{
  "num_hidden_layers": 15,
  "hidden_size": 128,
  "num_attention_heads": 2,
  "num_key_value_heads": 2,
  "head_dim": 64,
  "intermediate_size": 448,
  "vocab_size": 8192,
  "hidden_act": "geglu",
  "norm": "layernorm",
  "norm_place": "pre",
  "norm_eps": 1e-05,
  "positions": "rope",
  "rope_theta": 10000.0,
  "rope_fraction": 0.25,
  "qk_norm": false,
  "attn_scale": 0.125,
  "bias": "all",
  "tie_word_embeddings": false,
  "parallel_block": true,
  "init": "trunc",
  "init_std_qkv": 0.063,
  "init_std_o": 0.063,
  "init_std_up": 0.063,
  "init_std_down": 0.0,
  "optimizer": "adamw",
  "learning_rate": 0.00266,
  "beta1": 0.95,
  "beta2": 0.99,
  "weight_decay": 0.048,
  "lr_head": 0.0085,
  "max_grad_norm": 2.0,
  "warmup_steps": 253,
  "schedule": "cos",
  "final_lr_fraction": 0.0,
  "batch_tokens": 32768,
  "max_seq_len": 512,
  "doc_mask": true,
  "train_tokens": 255500000,
  "max_steps": 7798,
  "dataset": "wikipedia_en"
}
Each number is 128 + 24 x the weight over its row's rms, rounded and kept within 0 to 255. Layers, rows and columns count from 0. Numbers have three digits each. The size before them is the row's rms in percent of the matrix's.

# v: layer 5 attention value, 128x128, rms 0.0949, rows 108-127, columns 0-127
# o: layer 5 attention output (transposed), 128x128, rms 0.0966, rows 108-127, columns 0-127
# gate: layer 5 MLP gate, 448x128, rms 0.135, rows 0-2, columns 0-127
# up: layer 5 MLP up, 448x128, rms 0.136, rows 0-2, columns 0-127
# down: layer 5 MLP down (transposed), 448x128, rms 0.115, rows 0-2, columns 0-127
v108 118:075133099093109140131122199107124164105124156109125133121109129185181150114154078113120126148145138125106139120143117156075146151119134171126120127138122115160129114151165106111110096171141097156146137124109144118129071144137159147117125124124110129132124072186151100141110124145121114134131159145140131108171092101129139099144136160113137136098161093115128104149096120132118162094121
o108 115:116124148058129124197145117143121150124159134138124137120155155166118156115086124075093158108114083139138158123139142161103114096152121166127151094113165115131125127130105124165096113152127134117130144122112170122077113146127126117142164161092137112118118068136129127169132106151115100124124121138131159151103118129107120151147125138122096133114133095151084170142082129167111131172126
v109 112:125108107092094110167136108171127148129116135111121105105111121159145110136127129134126169121107107136142105106141100122139161119143120139147116161177137116145097104108133152115144131154100146157114115149133143156091143165126132100114126121129137123058106093114141143137105075121154117148122108154107153091098147144104141126223110125123144133122194149146148105125182094105123164112141
o109 114:104117150130091124134134123145119130131127125113100105137147134115138138136132143093127146155124131105164092064185125184099130131103118112131151157113090130157089107159103157098119152131109104144138137100131132158103135122081107120109138166142127112124179102143137099096098146173095124117096130155155114135130118145127142162123091119152167124119105125104097140149166135143173117061175
v110 116:075124114148103142088169140124130144148120140115147146076118122153175094149116115110126148131141112191123090082194101114120146143125117141155075135166133132104139126132150132148138128143116149093137128114093119164132143147134120102148128108142135089110112140166132098113119099114103135081149137107141157090156125072140098132149122134144120143069153117133136081123168128140129138156134
o110 118:130118159121139138174154133116114162130128126144135125166148167166130124142103144112110162134125094146126088082161146109081108119111127113125136092135156204107103108119126147122113148130126120131171158121093105158118143166141134136103135146135087112123150127145111117130086166123114133103148143165160141139109118160135100198130159055137148116095158082120143144124112109155135130134124
v111 106:124118122098113145149154145154111166120127120120196106131128110132127165120141103149113156162155163150126110148136145138138134127071097129156120135131129167124110149158107144158160126154129122122153136151115162129175098148091157126159112143164100107105152187058127084110137132154145112114161125104116104130090170086123112149112112122115109134148100108118143067100099139113134132131128
o111 105:122149135103151114112129127165126146141163130136130115118140126137098142080115120127074120129092116104130122144153120130152128157149151108164120122102177195115146172147094071100107179137134133163091148180139118102097142142106125150109080089155120118156123136143126147130074138121099154125111126167140151109127146116080173142123123117126122109123134122143131142145090152178124154142099
v112 112:155079154174152120092183146140140141156088141150175183132173136156112136120124118096143149132112126134137109133156175141141143140149134105120117105104133145107134131107084088166144152137092136166135100099140106139173109095124058126122106141086102132157127180144101141131108143131110122115074128077124135140135128124141129096104131133138140117096144107108133123130132121138121161129100
o112 110:130107142128156133130153148126110128132097148168153110129121104179184129130124110131114121124102117161114110104128121147135140151144119136154091091100112144130113121122102144100151162144110126131136118118141137109100128156161131130154145151121136121111060175158163141111135165141130137136141095131142162098107108131078073119077173072101102139113124118150178134134160099090099119120073
v113 109:102107113088120109119157148121124096147135085135090143113126087147141114134094165087142126120144116132147149125148090150132120131141156150120126158146132136103120138136161150109070091104147094144122154133131123127078113164151131160121112154156144126135117072140150111133143122089180145152160163115134151102158139113160142086039147153116112123134140105140128133130152121106135133177158
o113 101:133139114059106150109114119120127123082165133130135193156176118102133122116122145111176156133159131141105076145136151106118040100141124130106103111150163131124097134139129174162123149096150098151179121098105124112099145133124117110112088159134137123165133106098119093160134126115099154124125169105109130126150130139128125120159134133118131151141116110142123133108131105112152084138152
v114 100:129136136135134139113082107130121122159098141192163113115142138134092183114176131134131137135152152123122123123170160129096111108107153118132138133103136134133152156089135122104166127141120137131105133117132111135147115109128107145164102134100100127085154132110127082121110132124123152118115143110125139153109112069145133115117100060137126109166179123087148187145087091140133187163119
o114 107:112132110126174095095146126094166117165157138153142114161101113145113124092172157157075129135139097144106122087155144152147149170153110125143151128100161144139152148112140140126131091143125102161127105148137148093092131114116152117153132098153157118135107164103139132138133134123089136152099116110154116103125098087169126101137120074135115100099125152152153172123144100114106136149065
v115 103:162136146163136121130137133152108166068089109128091141158119133145113165167155130121134134134119114137139126145120165185118133133130094135131124158137114110131110127127114127111124127102102094133180123113075141123181107080089144147114133153163122139148091086118105138141115129146101127150055140118149138112113117121131140129147174171101147125176167107131157163132095100134146118092121
o115 103:121107146139147105124126138088174127112070139153118123141097117141126147147106148086104129142117131147125144176118135159182131129177100127140151127120135136156134158137090113138095109154129152119119115111153130120075133140157108090150121163130143140105078109120136138126158118151121088168110162130082156124100135082081137086129148132100128121181075132178149139125139147122143113101116
v116 111:123148138120141096144148137117146127130090123154137096142120082203159109116124154179121189105115116137117126093141103123145115139123120122167117169107136148142117132119145095120089162174126088139096119116155119115141148134180150135112122115124123122117122130062156138099105124173145154142140157118150096126179113113134098139108172105118128123154072146128148140118149107137119141177131
o116 114:122125123117110122116129130158084125101199091102109146162116139114126119132150123115142110108134145126100103148089126129120080119105117120151115109125141163160123147127191110131142159133127121142119152101117150127091149126133167105120170098134143154121143099103104166139097143168135165180104137133116122121073088155145126172128115079147130099097099107187124113128124088124103148156137
v117 103:157122157085116141129139188097141100159122105122131151140124115129112140138162124147128164137092112090159131124101120123099156114118140150113115142129124121097145138108161106051111121170110116108149151131136128093178105155102138111117112134112086116169110120069146153127094124090157137128099102134166113141152162164145141138144161105108152115167110149153134148138155154091094151142146
o117 107:114131172101102098153137106165109095054104104154124149102133135092153105127116134143131135135124149135117121163161132143108147143117118108119093126113151119124153167147152103118112149117150114135147100068196138099140118129149154129150093096088162126150117108115171154119177153147091110127135143154164154154140110113124129095121092111133140113126117142201100130134157131114127147119143
v118 097:137094137088097156102112103156123169199151103124109147094117151178147125119149154116136140149095113103089149146119165151132144132154141113109115158153143128151133132134154150145122111146090142120143109103176071126161149157139043123146135155103087118137138138122131135153140176136141134136117117122154112145137086157125143101125103140099107099132104103127097103136142112122123142157156
o118 094:156168156106099160118157168137136082099130132153122155145143098156130104112090148105115130106121158109106086122134137171110102155139137068116114131127121105160106096107091142110113153110141078085117084146141115157127101149121145127119096148126128097105137105168128152067138169116114134165120124134143121113146098106150119130106146148108130131101127145131130148158174063116139113134106
v119 104:093128153121137114106124160167145160107119121151143136105140099168140109115123137108140139151168149141077138124131174131109137110130146090085117113137148105129140148105112155121078139160161113138106122142146087137098170131137126175161133164156136152106122133123125118098130083175125121117124151081144125123145083123172112105112131138174140168072178151137138140094147127122154126173126
o119 104:094121122160102120120161204150097081161174147139143136133166108144130128090155099130108128156143126124095110141129162123096087149165123139119145149144150149127119117163105151127168140092155142146138177119101126125093136126150079117134154128170122132108155127143104078154143096143131116148119194095157104112096129140145130142112166117130109113108118113092106133112121107130115107117101
v120 096:135192120153143107151108077129139123142176127189134108143132108076169120140183165101134123163096138126141137116134144135115114103111103130151106102145129086135154126122138185121158144083154158095107140170091136121134165150153119127143124130127131152110096098151128109102130116149103124118096111128079115139129123173171115120118136126158127119113101103108149102128116175133122100097143
o120 099:146140105166131093145098174115134118124113118112088079128140130102057076152187166120082106170141135125128128124090180133139132145115128145114133134126129146114145102134174116128133102123144133102132117138125126135160151112180134118116123113077139129106180140136150079123137142141130105130136120123132123115187148134152130099140176163122115149112084154112138136125143152128155172111131
v121 106:138131100113112113117151137131180095144122061116122161111101110148125150149131138116147118133137142168111094106163099108159123173133133142123201107125143139104115127125111134144163146128153134182121120095136119151104160125154114106140120136120136139164089128083161155163117133108131144071106125090098118082103163152133135164118147126134124118119115117140157156148122096086089130106172
o121 102:131152121108131154134108151100084113108094173119133155142155084085150104120113121101146104163123153185087164150174112145133150107096128117150161107134149129129108104113110112109159150106173118098149138126124122137103122114130125083142150117136149150147117153117114124120068124125136130090138090126105141091133147133130096099121117147177147128137112143100094110138169177114144177107167
v122 091:122071134150154143162089170122142134110149148163109081133104111168151119147119136149125119122071085116139122100101072141157161149168132131135130119126159125169136135120110145099118109126091146104114134141080084158127127147193094138120157124133160132117103171153155145127150135121081140121111128112168148152130142145092126123119141115116088161132143150111167108122143118122140100155149
o122 095:131107162159113146080168118118121133146111123113106159152133129148102120194147131131103128112163152105127107156117128114121181112120113110120097183131115161152139113130174186131170084121121132101174129109130091169145160098112157164069131128108124108103149095120108104154153127163163121144146117111131132108102131144141114133118136129135117137126153121176113131112132121086138117115178
v123 102:166136159119113155129102111157182121093112154120166161141141157116111121119134108147136140124122146158120131170124157163157170110135115120094151131154173102095146120175096098160125132154112157158101093110155133160110144120143099133116108089129098152125125147180096123113078137120132112138079093126143141106113124141109170133126084122139123119177120124119104183099110109126109100122114
o123 104:131125155146169099122118159123110115169086146170144114110105092144111120133147112121130111132116145100119110093120093125156133142158156140115169124132105132121097100127081129125160133160087152130116061146164115154119166081135163110180138154140124107104108131153140158087162145142137117161119111158138126088147075116074104109141097133127139163144127113100111101156121124147122129112101
v124 095:137083111161119138134160152139118118112112159141134116112136140105151084103128136120119097092119103153133133143143112174133150156118117123176107122106163131096135116156116126137199155175123126118108108101120131116128117097108130131097148143092095109101168168142105115108156135214120097107116143135152157116109103091127117147168114111108086109078160130135137115134091140120123140106094
o124 093:123097119117123140150134107135173191172147130104104098095145116169154137153127084147071086104099083125122145084127106143124113124120126095140137125116135150136135140122152135079115140173082144132148116124092102150129160152118111123164151130098120136117085126150113111154110135139150120126133123159136104128114114126111091168128150090122094114144180133166158157127125095154082107103135
v125 102:149093130136162097144099101156147115084138155142092143099088119091142160173139109102148110160132082164152138116152130128093161153146113130069114130152131115132111129114116159121107110100125133123103133139092115161124087168118145126141145170152173159151083140177109134127144148115134168146152142138146149109129146146136159106131127120138139152123185109113096149156150173122151103116141
o125 103:150131131166116105101155123099170111128068129125142182127129096134102139161114149141097134118150124141154062157122163109123171139119123157114124160126144161134092090148133171135107110100114107166133115089122122132119129138109096114114128153122115120139146111106098089105156090153095096119145141107101096128135166098090104083139151167136140147160152115102124103136133169122148096104143
v126 120:107107105125084110152158095106113138133126101142120108172176148161154145092121158156112128135164153107174149131105148198119123113151146135126122115146139169180098090092145110110135104121123120106081129131058079155129159129147139162136117117162131110113093149111128097104130106148146140123171086134123125171128107121140096129129140102122137141136132110117149136151139122122123107110084
o126 116:140131099143107093084138109093105122149176130111186138118144112134106139121136156130109165145131155135151114153113124172141111106176156118100146126126103132095121113153129126127133106157116144094137133149100122133134139079136130122107119118117160136133148134091107121102150103162137178176111085076164104113114107090116107145134143081134123123122071120128118154145078177114123090162138
v127 110:129138157122128137095072163107180110125124117107103129085092124138103086117082144132122109127119130150104131108150101098116090132162102152113122174130147081133154140132102117155103168107135112115137116124144122123112137145110075166124160170151154145144166135100157090106126125127120120133152117104179116178114092102137132092122146144134139155117139131123146143107139145084118132198120
o127 113:109146153151140143131161148124114132149128133134097143116141129139103129130142097156124123123113102095055095178134130095110094076129131107095133156137141147152111135100140161121122162083158121138154105112138124121116133144154144129104164077159136132147139123150102096145140114147158097142160188157113110141102129129124163146154116145150140087108174143136114112099107067100091134169110
gate0 104:102124120178113137140171112136125145128093125141146075105136153153131107097129123125160167135110115076132142126121156112124139114120088140126131155098129127184111119141124149202136117136098124083107171120131145118130160143074138118153125121137149133132124114151160143055109075139160154111139126071133144153108125074120134105133142137134122115145133107147132114167130154114118128147080
up0 114:125182096089129131133118147104140149131162104147109182174114095109125124152105170119127109099107118179108110121125077170120139087140134126140118115121095110115135151136157099126142110104128106124120147148142115108145114152155162128111135108107102122084183134162129104193099171085111121171142137153172097128115127110136129162158116098141110145115095098143135158113110107131136139119119
down0 108:151110119126107096148093107105091168134124126135065146144140116095153126127083172134097106164160116143124126155105113128108107098133122118121120114109127142155145136130140128138135141127159166102144055163172125153127121125093123145133153090100182152129126125154139164170115129108086113148110106146130125138146131148143129140123162177123149136145139095073142138101102088156078131124119
gate1 101:156118138103100112179152134089125108093103106131145153142150136122150150126118109161151121135148174125114147117132098181145159094139067125179147139082102132112096124125141135174111121122117115091095170137146152055127143135098118111115135107151113114107100150135143126129158162116123159074120149142101138127139163129108132121174152132132136102119128118170106115115140139108149126185129
up1 104:139107156131124127120104154110128153128127158108112135108116122092171056094159123131135121132133147143180147115140101107145127144134127154123123149135121119100146129109127141165118146113120140111172115114108130090105152086115156129091117123141134164096113149061134068121181124203119143112130122138102124091142149112144097164135128128104133084126110172117124154111141150150114158175142
down1 107:081097119124131135115105099128168077155145136157164134112149153092114129087167137170119143153134143150158134116124139092094130178123111123137129119117140133152112122109133125123138101138140149143152094109094105130128115117096122143144119114147103154072144151120100157111159156086183145166150111168131139137083125098121092114140157147153105105132130134088081084133145121174113170131127
gate2 108:128148082136105103124156098107169132113094144171117138169122104162143124120163127119158129097156137130117098144155108131122140125108131117136116146104133069130109133116129129186128119117093103102120112138108124100108112135132147129125155086173113142089152123133152136114092127137130100184123140113156099138159099085137108121201141109157130142134124167145110126075132083118139165173152
up2 113:115113188148151111098086127155153103112136143139138129101134109192115167123166105115140136152139112096163111140093076095140107098121124145108127180155122147139125119139146113120119145152103134122108154128127123143075131160131126165183136088145131140167106093131112133091171130153143108133149158160147115105113116117128075160126124113113132129111117167152110095119132108156114073133126
down2 108:120099147161112091102137094117118078157104124160120147107151128088129108150189170120129162116140138098121130129139099098145105129124101097108107116129168143135113123126135146151141174150134113156152166141122084146096092156163134107136174111109146140130136113155149134112122105130102093114122111120143151074147105135171126152105106074116140125124137176170110159180112128097127107146127